{
  "hidden_size": 512,
  "num_attention_heads": 4,
  "intermediate_size": 1024,
  "norm": "layernorm",
  "qk_norm": false,
  "bias": "all",
  "init": "normal",
  "init_std_qkv": 0.0161,
  "learning_rate": 0.000554,
  "beta2": 0.98,
  "lr_head": 0.0042,
  "decay_shape": "linear",
  "batch_tokens": [32768, 65536, 98304],
  "doc_mask": false
}
Each number is 500 + 50 x the weight over its row's rms, rounded and kept within 0 to 999. Layers, rows and columns count from 0. Numbers have three digits each. The size before them is the row's rms in percent of the matrix's.

# k: layer 2 attention key, 512x512, rms 0.00734, rows 294-346, columns 128-255
# q: layer 2 attention query, 512x512, rms 0.00723, rows 295-346, columns 128-255
k294 082:550496571499549596488497572459470374524473586465431486509440534550548625509469535525576400577455510443490546481498456467473637471490521508496517475523436505503493510476434590560504432551438431558474417506536528480468635526579467523548561570464502540539452483531511464454423470508582528538583478516633447429522563499418537516386542392525549506504567466562477341452410591553515465580567
q295 075:428439495471473469417391561425563455524415544548540474537453449519530497494573465593424567489405550426566513464524452464518520535469509481524558422542479403485518571427495480566488486586419447512511511469520554561627528512439566466466547585513513410508490515443512483458582483490541472501586469478459579473495489521511557450393505493504541515492516485529591516480435482416594498489543
k295 085:503507526466486516457537490504387431516458507472471564592542510491559492562470527554629511464569586512471541612588522537471563558551576499436526508501415523468544534529560531549513416454546474464477543497574539467496540568508522560443525503573579496518444444450565551450468463490583493578453496518511564546556493531482524562498453577558414536547450475531495445504483533578460414517543
q296 101:680463524552482571520497498453468496522566535521483554467493579603503511525441485311589533460490528510482525507436548487454494476462449443441495459497503558399480463542451568490620520567511509506503535553423439538525521504478471481535448481491512437493497498533518457477537538581597555585489504516446510522471451457527545392494479476506415535507550526487586525511493513452482502464501
k296 084:540453558461550502378531392501523522537486475529618528567492516446424510469434461446566449564561466464490456547512425534474533493507502615535532515518429521595398523498512524506557412486543546497541440417450570468527500458598474547497514495440425452549408530464424464531522494522459497587438418505616569468453517488572453417485470528522570535514517442427453533453523515584487454493527
q297 088:594594517471515440589468493521469532482505471537547517464546493437493545458516445505448507554424503553506447494443480514529455491588590504525584535565577524485487486491486520523437492505444439436576533495504525455566500525514432542460565457487468494533470488566555572515497439552489531506492531472522503505568571533510538515469462535538647462415497532528512507546554523465486520459490
k297 093:532602539513510558589468491475478532514468530444473548464523492546549397408495515461509502507467497393482538473527496502503495499495532579452536466483527512520509652577513408548503641493498495461420458510474551561485550515447492505579444525481653514531515510489548523531502512437488481476528658487469529546446496432568502487485361498513616488497594527474472431560521527442434526479486
q298 078:618477522584522529473477502499458559484572525465501514448543525627433565436498502409483449465422500426647466554502496513433466447547433475431500410449419488477442520527388499537536545539533516527422576551452505507521537435517472548409451499538474456517518511457500538547583628494416491453592483472495576553547481496501528454441446420438474490473467510492498493454540476470417501483584
k298 092:545512481530502502447534686494502480533506604458569453472566529496478449542414548496482493461428544444552497443458513508474507510455513376542439441448479512403535480488473520486488527494667456565451446564382562565529511557518488508523472486520472439549478431510406489545468525473541454496563475499580517499512550467408392457407507500610492425519542424521514564557423554534402489521481
q299 093:540523512498477501534473511528544488491529441494475556522425420601528456532449501421450456546463523514524525511478560510516464489470409553495518496499530513472487487549507550540582483589532442537518510539552468499558466569487461525520354502466473534463486386556580532445528491510496535556449503551471478465473508397496493524574442492502479551533517577508541427478506447502510479482455
k299 094:585448411451496521535560550531510600510506526571594517452450529519567398477567438440453466500487547551526505639513514408474491470492547468462492573597424521503546550508483517395491516495395535447522505463533390435552375506503457448485485458476472492509474529456530510573480586545521503505552521471486431470478417500529473419684468452506493535425442503496528517509590523487566545359555
q300 083:452513546528481515513462659602527559524471509488370579445516547446500451521552526453535458481561466585520405570452493559531534457446537442466509580504626468485468470524563508587542501446426484498557593438473418535474430558452466528484492481418566443583473561451496444511484536561419551498402509402526484494456503530421419530382436513677479504509497568508586494489484498489428492482484
k300 097:458518512454508504454539414442462516445535465502437527469502442503472599501440548563487522505555447473530511504475494552490445509510501516524453530534509464525453578547496471496573474507400469472521501596473435451456536561538553578486481502493466539531526459514518558481507435520505521492449496478572574472571534488484564514490452545472601484469524615473490426526468499425399446472589
q301 081:687490515503459524560387561557507473540512622550503437507515544492468481459479454485653605530502574544476407532570515541434548445495512471460477534493417535524442434526498470484542462477559526508453539424510578573532492479362478567471500474419531443478465600527543445488590469525479479512470450444533471495413556593457459498514477477514558516477559501518487558475557581535403571559560
k301 093:594519480486528502511474579420488486460479541411471509522582561535566513486485498467583507450475537408402438516500495409511491513491494557478530437476493515518534548450472608457488521504426474480458448489467538529454490496571444592443572522491437525468476490565506508514523487510500505530520463393458525508471569486424484459310535475542494458537489517591454455509365483521468405480512
q302 081:549557493431544531589573427494525402413489411497522568452404439535419582522446496584475486551492553516426463493538594545553532512507505513596539469502446471567533447451463600575514535495506480541569452500512499425542407502424528514507518531511578513444556579540484472592618503543467507531467472585476529525466586532510461478523554572514551532438548601531438531453573514485572590488450
k302 086:458477496549431531468471624456486491544536567509457429434471560579471415482484437514497501536467386395483495440475513458582519450535498437433450458439474436542596579493531550453466478491442496451477501541437493515512446451504492478511535434448450430452443499598469576517461517490571555550431609463501465473473484410536462475474440472528446488509504372505521521530480553359651442443483
q303 100:564515450542473469474463519558520477430506492590565518551520380569536494559514494489484469622477496553464484536472470435530460514533469551487570488477483453504523530540593476492582457526538431546488494524602550482534494491551518442493493471471464537528518454466568630507541535461452442606483523486564464492497538408555525550513442539511479551425521548445598525505498497489478507415539
k303 098:547555438457418504480517467508548484466599512478567558470469522510579562453601551386499520504486505507508487514494457454427498472508516500509534573594479469452473491515538579519528532522432551437481517470496469412559423554529533474523412459512505530480440469508489481554523552603533521443499573559470398492452478505507560450515553515442465553462507487551613499521454520464468540474436
q304 118:377529521489483469554527532483498473476365448481494465509533496430499574425584444713370468548498497490455499475568489507463512524500510521552540571456498503554431379521535434479499529507444527498536476452512541489463501472490475500481558493517559598555513515457528483511432568442477500528406452473460498544554573594541573616564478541532587562508532538493362573523548551506515479507514
k304 118:569486489516489498465487533530454533456474555478456579479496437604500535522395533513523412487503496335457572609459513477545547472464443524512497509473522586499522488471470489514572430515599441570435436494587548568546449557465520446518510482458410424478483409501459610507469486465398521438512572556423463557439475435463509561449438497462521517491466498496529427541385534510426467551455
q305 117:598419527461428555496417548455515517506575476488524543532479521597508490499465457364586491405550479494530536528468549530428478455434518538495536420477487487479602461464485556490569544647537494555422499537478474525499519469483518546469513535485473420470492491559488499464489456530541510524520485556453529505525411465536497389423530417535411510522490489517607511476505544450526514467476
k305 104:413512607450459506504561425475531448506505502554510419550491539341522527482560534476454562450503474577547504531595494533452516538521543513482450521445430521519385498492513544567533489470448601563578497485442452493473430561507460515491453491501531538516457586513510479584500533531495456500468418425422536404502483479495504522551581510499521447463428454413449626486553472545456430517505
q306 075:531523602564539514464545451562425537475519478542475455414459437576503495462542610497424426489492526483487433456474501440481600476513492469542404463470518445474522458467527491482459450450516406462570556441516524455509565452502488493496522476475560516611475558489512581487496512504445514514553480440426517460428565588523547482489520464518451414447540520467436380530549549478490474516539
k306 086:526507464440479465466476444534480529492498483482442510555527508502480457410552438505551445539515585442500477498413505547530481535505527455500469470513517471586533506517482588508520506502521490455468506497568456510514458590515478528422549588537468486605399548549435465460543441490504479552483609523510469513476562498461430492516402515486652501475503464617553479533474544656496466484545
q307 101:384443512516460503492498488535509500545504498469489534427480550333486479437566466552542506451505449560526447448563456425404483456497608511488474530484493466467521412418452490501451573496427556448480442522462482474497525500475500557485602558582556442574523580480544313585519550528585559457544483446458494538542475555477511471463539498440568494491474467540424533563498531528486502507636
k307 096:440481539467516502591478542474468431523453504488414430468537440519498529572460465569453494463502510457496419395435475516539520616425544472532462459485515470572445569469454542525554495442485472569565545499490597565473554504529487495524493568490495563519567480487481484455479405435486428457509397500500488444572554539515519544470440469514552487598535608548402559516420476556505503513554
q308 081:481498451494482529533511334504500476507483446524607474467538427402489445402433567622497471556596531564452415510586491448526442527476492533534486543514421567495457487445509442436456495420541469486604483585487462424538507474456479486612485580547487491573579530484520528532527468442595503541538515512440515514489609539592549514630563523539501480391543544553359491588487498525426463521416
k308 089:465516418486433478555546450521511491451528497571523544474560468474494459494444535456493496562407441469520515565485440511415466439540457401539521522430551507477491487462470454472520530515493512421411507492588541440498484466432564435560457607457486520544529488518524476493535493476466500486440603588395428545520524453530451583574570494455446466467544469575472431520528541456568585359448
q309 077:590509455505528522519487443563458464534463568474579518553440595462519563535508601456461470538572480520494556526495515532508417471514415514599504484584523542478544511530520571468486446461461547550545488466482558534486503544498529455393489493515479439566561502554454451525588455414494505568571452544565480449534489475522615442481535458493502497556480504564492507497474437501484515559457
k309 089:584527520500519409448712449468566503539393524579605509482579521485508491516473506548505493468565474531488494467538528460427542511471507496531463492479467474502507433509529479429453555525428488444567541481507590498529458490423504560455447518519521482504505524440487504525467472538519461484501584462618555501566581519477556479547468561465578539467457460451564442469588494609402435389594
q310 092:598407442583554613516481489466502581550562517485538441481511513604531463574394504369565524519489495559534442515431536496526511514476487503518520458514520610526511503476622491496587477544544464523501477574447455486467437572499481549440469498436459465482543493501534447445479495542474497447486502484520554489556430512580499424453481376482443512477472502504501509497502467465495483511529
k310 086:527471515556485491406520437490529554407404492515567506499468551525462551520468459548502525506566504542558502528584502483447492583516550575557496417485517478511449519526468535404457524454491482511564479445465454552591523461453453434498456458488527448487491478474523483480482502604507565521424460499573521533508506553547461475567543587640501462488445532559442539537504494606488487408459
q311 099:603505471480466481587548457481576458468539465522480528549467456588485445535468484539433466506451535490521478564438464540563467500542497575479540492441563589481529538551489500527494458566542464538582519539534517488446530455541482506562473454402537590494516365534468637444498454505458474556510514528510495545448543452513498590561495495539524511476557527504515446468484486439531520443459
k311 083:613519463539489483503475573498563565498485514508571515460492611521576462485560505427574526471474561427474487502559506458391569457538509448500492466546479513563412426409509496534572441486589573488473441485495458445579409507421528416486470495491494442466512473497496521516543614511507533496493543470507512508457355497589471470501537469472461530494497480497616538506584467402578512455422
q312 079:492494510521463522474499411494422504521415521560483500505446468422487496617483580523532456488408484468511502529464526545520490556508483504453498496537542515481581503441412482481435582475596472451574510482491461593460498481527502525530467527491451461552484519559491455534580479500526538512494501454518547495490442490557504505435497569419602512468465450449542469550532398533515468486426
k312 092:521469523405517538532497389492505484433461584540459523512564563494486480492572423535539438542478531514467497485520463564481389513556477545497416490524540455472517465476497500508461516505413503452527469526486541562436505438467527470528519466575528570498497477472446492454499495532472539505491528515551417418499528552457458532545412568445514499479567559495533522473537510381506520381438
q313 115:566458546518512553508510531520457522473521542491549501440519593439450525495511502373627467393466473512508479461424524480435537466468543463478540416546487484514521551460490521507490468519472573498421503513415420499496520507455458555501441488515453410502485529487441373471527477539549484493519489513464532464509478557379486322421506421469486435470556493481572508525523515489520515548513
k313 100:495503580466528492537534404440547513489512455506488417517548499400426517521505408532464498572509427474611426431505558543571490555504488506508443539468426494574529538558551562553465506456541485525550482585489507532428449450605550560496575503501505566512463523461450489528472477490510456489463475501443492400559491558448511538498480410540573417587537510503445471490529479600477440494473
q314 101:499499498562530538440554568440472494449597549507494498455523608493536574461514530409595580369558436505498502449448517510486441480477493480488454443526498546523520496518516523483545494471489510473459515492538464516493453457467472585437458513539525483487436493497515418473474480487647530493544494540491512482496457488440432364409418408565453527508453474499562497476447382497501474532505
k314 085:467549477395552483452533475482506517543433494485491426587526522466520496538507494511518437541514494535547443563539575554518587486522478533579474551516529500518492500511530576483449503492433383521451494435477506588405418568531538499447522501533558532546484488504533459475505500491547542466468514424538532395558512594470527461461490433517600488501536556453509463384502489561496477426466
q315 094:492477535435517581469506511420524472540470575435437466467438596528499524504495526420534499462484472469436455557559495433462510518470562515500434393586443460562473508486461466447493535543499540493501495508435460508463520491477551582434549504478558463490478585556493498425488513489632546444535423507513535485611453528465518363402527466434520491546416549568447503429521541566532512505534
k315 085:544536518533540364434497463587526503625546492454511484615571520483508557547458553545555432536514531436468471545543557467530549471550487487470450594486405497515457562479482519538499493512571473520551463544513561515506567508491527444396648587614530493521530565484469500483530596547410466507446526534522503410453542512532447501439520444498547453559521528551467430529396595593448449450515
q316 120:541442515515482539474466509460499501486596489552504475468542557566527519575429539289633518453544479468527535501436555555487476493484543461485528402509492512437525558474449609472546539560474455540395560518531473509399516475490509536422477492464471436493485499603549417482506484535541482499501476550457501507472454439486448393436458410557451417492523499495589433467484522501458540527534
k316 115:485545491446540454489485457466529465467462398551559352553415535388496467449542524529456569484482494583595480436505467517508543571600515485487478534501513486524433412511535482527490445476436560527581561521504500460508506416497481525565432494519579498512451566516497473576482505559555474456505435441569581454572547578504465440477584548495560503505503549384416596437651480502456473518494
q317 089:600526541498348501570488408465494479514455551519485522481440577370457384504509554457575481501582491445464530490592546497469507527490543516410447521537378498410585510577589473540421461479489511555502519404499411520422482559423511499504549402468405586490492506503543443494525472488519552500456515397560548505586564480488466433518442483545518582535609393537581523498428524442489518491507
k317 098:503494514516576533431524383505494509469535455555500470525543447432518534485480471534412479504402576425497454550517480494500437483574466519515456502454515472492517424484488494451504591505530483516499507461502463493557503439515534528560546547466518447462532489503505497548428460551523548553534488484423529507664572476538646482493462499500555468524478511449516515536566523494478503425430
q318 100:549370482468452524469503501569554548521571497502482471506493461510543514550392519383626505437485474478475541556488547455491549459471485438509530376487447494435517560536517597514527517552494456485520471562486479491519545501510532535488427490490433466474484484530506485491472535566559469487530494505542544428512454474495467408492471439481419528509500466531597461447483463473490540479456
k318 090:496511510486589534518608401487506519434507611447498430543494524546439523493557461500523409523465563534534463495585535607469462549517590437495528464513434453447515531521463510444493452463446529441528430514505566562460522530592525553453552486564497539525491497499493472599496451506601450526419442561595510571541535513547524462495545522562551472546560493469454659531534483532491446319532
q319 077:431474454483469429549508504612472480496485546470454492522581483458519476492517506529496485517484454537557494464466562407546484443577507517539469539432560476521380509483485524518488537506455529464502538479497443468626445557489508449515386521553483554558463532543508411525546463496485487516441434487451460545541545530629501546543490528635528428582536529505471510476577530522501550505416
k319 081:419471347527426508540496528513481522472481420426409527460458542522488457542422464478539487449450480534525426514434422447479502568469486492505651568460556514551578472501508453508492424523559457462481506601537478407453486507611497458485424559464488514578501516541575450443507484535490541457526535466504538544651427438516505503486476514568468519517529442489478482559497411518414421501463
q320 081:461492544527534478499539496500622483526381480426503520481519487467526600478475516556504480480510579515501495477557466500489536412479497539542480511435408515578502554460486473504412516485457501470515567455426511567570448463546527526576566457519528496470547563495493446507521555518537484448536482435588496506571561481427589541516557502447574419520465535492416502581491570532531470543508
k320 091:514475507570449514616421564553407495560572522483433479476586486515446497523486605511516550556488550407490465454492497494472560484545490492470510575501527491522542559450450422485416489511509492373442456546517558531406568541478421474515560522538460503553404483525537496520441458557505574445512530500453446438523522505430462490325458442605505528532497512631496424579472550497541534590536
q321 078:500469472462488462416532439475439392466465456475499530490528447536558497449533487525517500549507522528463496543459464516544586504529464517523460504515491549463504502541555582500486420572537433505464521649497498527506471459456449503580402417418546463497469503591544487436493414562458515461478591499347504531423529562551557546464469566431532514557542501482510423416588535556536504495479
k321 088:500506455586410466574440538467475507452502535384549489507599482498463467502492497554526599469500502445493506493430477406622410439520618611431434414458606669549475579513471445555518412493515483527550407564486536474520423505433531464548546600551387444553505474557420551569536395500497535406488529462423589541393426513532488506448491521519526553560458460442540464461496470476503470625506
q322 097:501384527531468589501458521587445499512596509471537483514495524461579475530393472390505530475544435515541462445484506548493562491445462427474472448505501505482476494473475497480548490500458544522504527496499424443465576469474447507430543559480372419509460537418546417442484469452576503526552564517538567482479407512481485359421449439447428483427500481488597479478479431469466430508537
k322 090:498481520442539429478494391489538529511459445505508467507479433469584517508573513488439445511569469539494514559626543525530406499475472514545561461502403433484532450504538629517484615498556535440547519414484519489573603524578401492395417507567625518548523600516467509538534419480545529544507494494511536458532521520545526439515509544546526512500500505435448433532578477623435442477491
q323 106:602510464491476492566503471496479533437595482493559514499572517672478476478456419512505399621528501500439497503508522483540443464524445501565533496465553541500489516514510511570565519565567453558541506524541539522516546463573506485503427473384492560453537416501521618480427525478481512554482520573520453495532519479468482597576467568483457506478515518510562475538531522524553531480512
k323 093:542529504518446446484465470479435466502518589470644605500479514508538462426507520471522519462539487482494480486547507475493544508580508463525579528483483571488496459434548465511573538544554569544473465427567423446667381587389473505495555504508436479464456531469407470491536549494465516428553498540427447571364439429507406481517501498481414511395509482444562494501541496420467554544484
q324 111:506459534525584553493473451510488577540565525464507532488487509408510472453530475433496475398471480518533525431451489499507542468470512483465521427544490456486478505442540502505497542509515508507425450512470489525428494472419529489452472483508545393523365548467531377496555452522607502419562469451457520466512467514453533329409432396548508484497506539573516514527537549536503537561506
k324 102:491514600515543452526487464482547426462463442439486407538545455491430519526569459605449492534592451512537443464455524563528559507485433570469460530414518502557415490536488492608520450464519510503537553598502522529478541507619461485523547563484520494576563520604509471540477437444511468514465477460614485460528479603448509560383549544496564434539503576548434425492479488649417432522465
q325 084:560500427537438515513520471405526426479572458556461535436546477471482533506426495498470514493604421455562540497411477515518446562524497459487471474515544485484486544558421556459654369477514549468429512606450478576567552558479451432459469438377506460406552480600465448601514579523622513532491496500486471517493429501485543491561490476598520437496533537588525478462472574584533452428442
k325 088:554562526530587506395572560512471479487411480416517493560484500569459459449522520515482565505556505494441516491463504521537534453490500602497420518543523563556512459563487494455585418479510475543528495474489490529540523554466504435553563545538390479490566496543546466570490510479424493457479439403594474446478511534550498542583550436436637475537601560431490552503529518567415638608500
q326 080:492480531564435499509549548471545466477528494478413520475509470511463520641551562541474555510469578553583508509550466535500569528500495514491412477489534560476415550447460550479506540571437600374526494455526461524536542592473487491495422477457533506417475552395445543528411509570455479368545510478524454540344402447517472514493474505523454466522519539453540534475528459433468497535556
k326 088:570483570499517599528535542449502553516470412482505434533500466559495494461541513500517468423479460477542411445561502552523510545467438531580512541512546490549541471501514367504498404505472582486509505490412514480440508488536542568506603461576564496466506504421614470477544489510539588532557463548510550465485503451535453516456535498518405568554477468434496551534511493467547528466627
q327 077:418483496583565498526539461492550528433500487575520499554431433560532451479547444455474521514471504465502513554422496493515526542496481423539541476449494546531560453379492437542524559483581495530547474540456471514424396547600424521491517505558460564441512545471423412612495477512489462494470517448479425465447424520524554552544578516400465511530415606456467528456443458542462569502561
k327 087:500441483541528466419525524550550487433518433587556540511504617618420506552428520577451554553395444548544518457561447440537550472476468430497518542458424531505507521449546472431448490510501531502550480539540429466508507439506549414532513503472455500479556463502540507573455521545398491438494542504501543518428511534560428509527456553486456559416534475504542531487456489487442540582484
q328 094:601639464446480481545509460512506358451496507541476437490502444503487487481481439563392459539454494517494538466471479497520509514574498475534497538487511505475482454495451550525511513492560487555541471531518563530553519492541449435499484412514523523469558425535470624482452474507426487530532504547407502613471527443537541601506476536527459537463549533523374522508453508451627500431484
k328 088:498501486551418449592511606489440444537471521490520499435527519501557423485423513470478561510428543494488585480491440471501512484429575586486462517520432460500515463473549481510518521514555476489434494465441507555551452520522495467571617582550443503449484450562532553562539423489459496461461600490500512533452520503510390492582524458493583576435451429513539493413550402415447558608398
q329 074:514498596468496548518581531547516510489457549534494468465531464561481466396411599449360500423366536441532520538442554550457515455536466397528432492481457446516551528446472491506550625511456564568576483480564435471531456477464449538378500598513545492493549593580490439401555432460510525530585477540488492460501503534451460444523540415464433551481468445491561474374515563515471493438514
k329 086:580420504455589492535464601459495460564530493552472471515550542477521567421466517570461505434452512459558524495514566501474531534526407510533449530476449475436560605505479549512516321561513491461415491598486536548529531566504617384505412440524549484505519458457469486508533449463519452451486429492443573465494427447474446480461520415516385440482505547462432549465346549570475464575513
q330 088:553550467529579480430538441540541454485470502497490513458489423516513469522562548558375427540464465513490449539435484525650474491551501536495530497481523471478568510444500465591541522528436459431514555459537490559580467411496499548565543481439577558539421427526446502497531409533550496607542550461462523496503542529500593509546504434538537475587547516648514518583474527577518500454427
k330 096:480514417505531464473453518462389519513545465475480513458482526555510542463601477495467541516477453405515482432522380509499578484469476405474501465570466455514562493534447519518456498468549500530469494549462507487562507602545550455479573676560579520506432483483533509460508460466488537496520515493516494494573576526554546512449506489512550533517521454535516440514468489468466417538480
q331 085:484420545553520592525476472506498541503498598487416442464512464550421435528520523505493453467472642487565469495555535465515448497477421484501522467510453475519394506410436425504511508456470437569521544475464453521458513508619557474456511508428534505550487512586507446451517539409496472489509422503558548557517430586590499489480513495449449490430412422496562501440514500489488518457579
k331 093:542424459457571429568578431538482561531496496446471464512466543541561515544482468513491484442536559568513509599553528526486474504544473365609440470447445549569482412501505435497510572510574470481481447528471507464431497425410524448517435532467646458509496557481559467460502552447431437545501444548458482538550510455451554492595469457515457468498464481469580557536530487602404520438442
q332 125:593428511530518532515428499460480514500610566489477529458541604548556502514469538362604510372494490492558535511445567485527513492515517482492461444554544518445510488514502585485557490496517539489457472520539479500448507524486521575423522490479437446529414476540499422455461435521565484502512446477489543451529434410490507364414477418526476474557484490557641489462515491554450570571491
k332 132:509482552451492438567549435408537435501458465475520473490461536461484475458576456556477549554499421555567388468582501528528548601526501526418464552525505501564435463514606485506465545488464547521538550584446440511459524484518490526538489525564478545527500528525504438596459549559554410489435446427576555511556566624486519529512534523503538458521493471452474497405572472613402478489504
q333 104:433558483479486498496552537537483469527395449521504405583516390348458491468585497671409445523473533536469493474507522505541477494517521565561480568487503503536454451512490443489370548428485501473558474481448581456541551488466450489581494531530473529516574537517471522491468440471445520444522467499554514479511591590559572616652513571545577484506492514447408541552537514534467528551457
k333 090:495528512419362608505557639510518558513569488511472529379551443525533476458521591564458478543425476402467569486403482489458499487451500518476463506514495527492478551527426475567540519454488521478418540509554556525602430602464549385524456560430485449584540459645485464485403509509447503413510642475494388566468532516584491541448534509440547603496513539548505425471490502447483532430467
q334 086:671496499407622453513561477437541459537579496473578458480497482557464514438501479512526505483484552521482552570518515544493481483499515573495566397451385560502502473500452529474478460484493552453504428582505543531410471406478475522577445425554655491511460510521503476496577474508492518444565467477479500510505560478345552474529586465389447480532501521485445515571474565509535635554449
k334 096:492531478608435493548455584459458515515512565537503521414521512467465495491530549463522422519498458380544513460488501492475564501511483496490427531504418489527568521519492579466501375423567478466454492528465490579526577535604489482462531468538414460457524482490462538566469543506434503483553521445491470504415542508400379464423455411545414478462524359474530501529458519438489498496474
q335 077:450447546509447530533412593444516549525512491622523523490543516542451549582505454383588540441453492498508496574453482586515543424451496518499519555616434556484529547411534553461499540546450573538486362457462525499540434525500492498469442466479615429577564614417452455522466526479576474467512539516526511479516482523433513515427517468514478602411416499476606549491429539396540449566462
k335 090:470503534449535503482521562482494428515560535451540502411512577525510440506466492512527464518408467483511417428473533516538473495426462347513451464500503517481455575514484435470511392502435458601554459423486512460460535492502524445608395498602437570493483493487514496463513500489432495487499471528587496436526341451534423512442593514517546490520500655512471427550423509497491485637553
q336 083:379570457505518432613503441467557399466474404529587401521551454480512419389490420560460467543499428472460565430466496584486435577542505487552580508440622545519477561510484449495500517510522535469485450506540455422542457466593545536531463487505560563507613496556536479489567488508432433427432470477437494519494515476553622518549510557490472521385537575543475583486408515541519424490475
k336 085:485510386523463565530478596595526517552429595514482590460437520540528436533509501509510559467436500566526567467512487499440481480435524452517395482478491493466577541498507422447582441494516478505476510494497479499530361470426489470556428528458430448502531493492536553433503451460537506520465537429413531567399424526559421519569514458489521482502538498499523561549516436369495530567404
q337 075:554478549431491522500477546548468480567506535403458410535472506511514514535484540490509548489442532544495357474517476440495590483461539584543493515491556450500569544506453506457521434451505486434441488432495434497615579483540470526534542565462459458376465541474563506597546606575466413555412499517518484555493573552454529505463561435536504452510449624496594533543471513530566547463560
k337 090:488491477534440527563466584444419488616560533439453463469467503505680513515459499497421498509474536470521508446501516574579512470415553363540527542586541391539509452508514561464593452529434456484494556568450526516454511466495479529507418549564513562482372453523556530470545458481503464542559543518587452490533483452515524589481448418459448528463479549578436409530435558526390407616477
q338 077:474633535532427489591505499507445529528483420571454583462490514415471414451417434454516482480477520475525455523436500498501469527512494470428506608509617453452501546401514518543488446593576544423507501460481427487468481548454520467440438464445571519450524452500525467509497432526542482482536515418617443456528559549501469659476427498507499481503521471543497528451480538431558558518594
k338 088:470516526561560539500552372431468513517512546538584495469493467537517558493559459529498449464456542560496542606411536521474553423434487499416523573524539479460466486538554490401522444578491547513561483446557492509453398557564522475612462415530517524480425457485571426536471459520400485495450459467431454472503428460482498475534505494477544555466595471403497554489518463518467556553531
q339 091:532613515485531464561557559448471445470425449499505472440542472455491538431461483660427496522401531480494526519512554534497491515527489512495606520438435540501472460521499519495438516514507485476563551515572561482486445452538416453523515441520560575489483472458493491512550507530454485503446515538495444491486551510467475592550561633449515445491498495462432435579545547528530540548491
k339 091:469411448583456477567549625515452553453506587595501509488513515544566499416530546439488505541395462433484531496416526478450548461523477510526535552491454493531518492471484455685488448530470496487537533447409447519419527500566506494590594448511504489451438504540522457478538517505465558507551546593435556432398478449413475515518506439509479548458538535486527464555487482415506485473476
q340 080:570550428383508530545541422396518445466383411491476444502465452559501525484503514522404504589522573512527536547567537536438443568563434513439556453567549506482481426580482402437432443497505409510608430526496570495472492447550519523480426486434520501499476487540503478442561516543542452477465503487542460485506536469576499449553440624384432521449438514479414567503477557444450463420497
k340 087:460454486481512480621498475473476559505543536544474598489342549507591453569527518530481497524533471460593520480524533462491519559504420445536443540520482439484540529513494457479480532531483471540465515624510586484569447468415554500487531524437495549542596530578541552496535508539491480510502488421386490543373477439539409566593548494433480539364547436547599547497560490364530597411472
q341 094:557452484516491537543474519510537479462542509555486514489514426609437481483542488445464481545528481509483526509488541479543435470422387546508504414506545539492551534593508489501490429519551415478508565539535503478536539510550517556531354521414450500469432433555507635426502445499458445536461550509506436497441493484529470516580466535581442485558522448502606568419511436440607555483433
k341 091:559510465553493493497492457474546545419491559496461484551434510572481425412485453360493537463539559570466545548501509518438529568501501403510559469513542532510486409605517470516517525476432523550553493478510469430579428523435490447538425510521542548524524447428485492558502515554510540511476455555446532495530434546500602424489493560481506507453430519431554565480625474434510483429445
q342 112:607503575428517530502491495500528505486537528499538535515528523643519498509431453302592493511532561549490504475472549511559483535471466480513549372491487532474540529512511515581532507547579481551475521469508514510525501549509501498461464548486466396429502405522453445397517448515496517498530490511467457466479452438473490403425483470408430526506489540527590491432476485469550509514475
k342 108:456467497435420507508580395434478482428528487533512414509433575409540485526616486461500532581545555540540412509518459545466479515563575514375512516521445482490492502520495451445465566503488541420518539516521436485427483483508493464468436520604543469555503609536493386551478546580620490476550471467571549478459518595446544504560577515505489518459435494480454548399599554540521479403518
q343 082:511439478590478587489427492460515494502473568471519532467470562486540521485463517404504469473479471454528555482512502549467536499488479415546442459522436481474521491487455489456573425532458578487479556480456436625493554572548586564474509573479443434493441486528370427437497506454565527476543453455530549446559480435431467393459468353492507514464473456505550493441511534447555446604540
k343 085:527598542549478499496505534508523481585463479454447416611483573555467557484510534510537505457561464529522576505590525539577569478487542487496440457511445410560489535440437510515461398531546450443448522457475486536454512466591499503453421474548581581491449609505433483509499558535518482531560483445671562466444553570530477524504506569543497459577527510463501414493487507482512440539523
q344 093:619418497508432516523495531507431477545543523528523471467546517631535477508466507414588518586512498482591564636433510565465482456390442526489540382521552576473479557571445540530573467555523460593472515508578506516446441521500504480491385533432462400474502438518472506468469470494455493435517486515477469483467442438502454432494468493470467511481462529505543469504525473437545508560515
k344 084:484464568397470492510510453493543529463505557585560550442542557555555516531549483367467528429443514540397453491490533537498535456523528519618538622462473524527471521478494530417473495502517561528520404556489497489396519424526443477465414473564440484467613461524420458552516583577495500583568509541479580475440475507514447488476491548513489542531462518413498522463557430508502512348375
q345 096:464517460452502528413492544534533554550499544441503510500449561428513531542478566418599556369503463504466462495546560491468522500488499563519443458507436450513515447489535584463540473507451494431516504467486495503457551455519473547475568555596464481446463545519482444463473538485609529475562468425565487474470399478480458421425497424540540484548450497454477549484437557522499509505559
k345 085:586488481479443425520533481473462453546491397467455563541482535468542577437503454573434528531535550521493476438480553527571411484479501520515560550569425472567473456543567544470514533477538479408451499485481505488451530604459534536391498510498576467464428463475516513466478475507519550370473562415591466487515563533455585489501592544525440490398512510570485392463436573445494522424541
q346 113:496517487468494447475463486483585494481489465540576498501502390505449454455492525672379507622518546492487532502542528495562465545552480557547511586483462542562514449524555515481514506489574465493550513494529585465486508521520485410547489528462481558454520486501533644434503528415449492513487478498491489534466552498475502663600515644519515537527466475462374473491514528490501490447536
k346 102:584486464528407556519504622568474528463533559493518500500520505539633490443582583477572521487495580416442459542462409405519528445521511478508544521483489505547534508414516474494431503526466564439425521478507414434477523493502486518432524502470476536491458490404475427474559502524491442489582491563473561556408414406525522517442490480413460533445410525485518403518543556420589516445505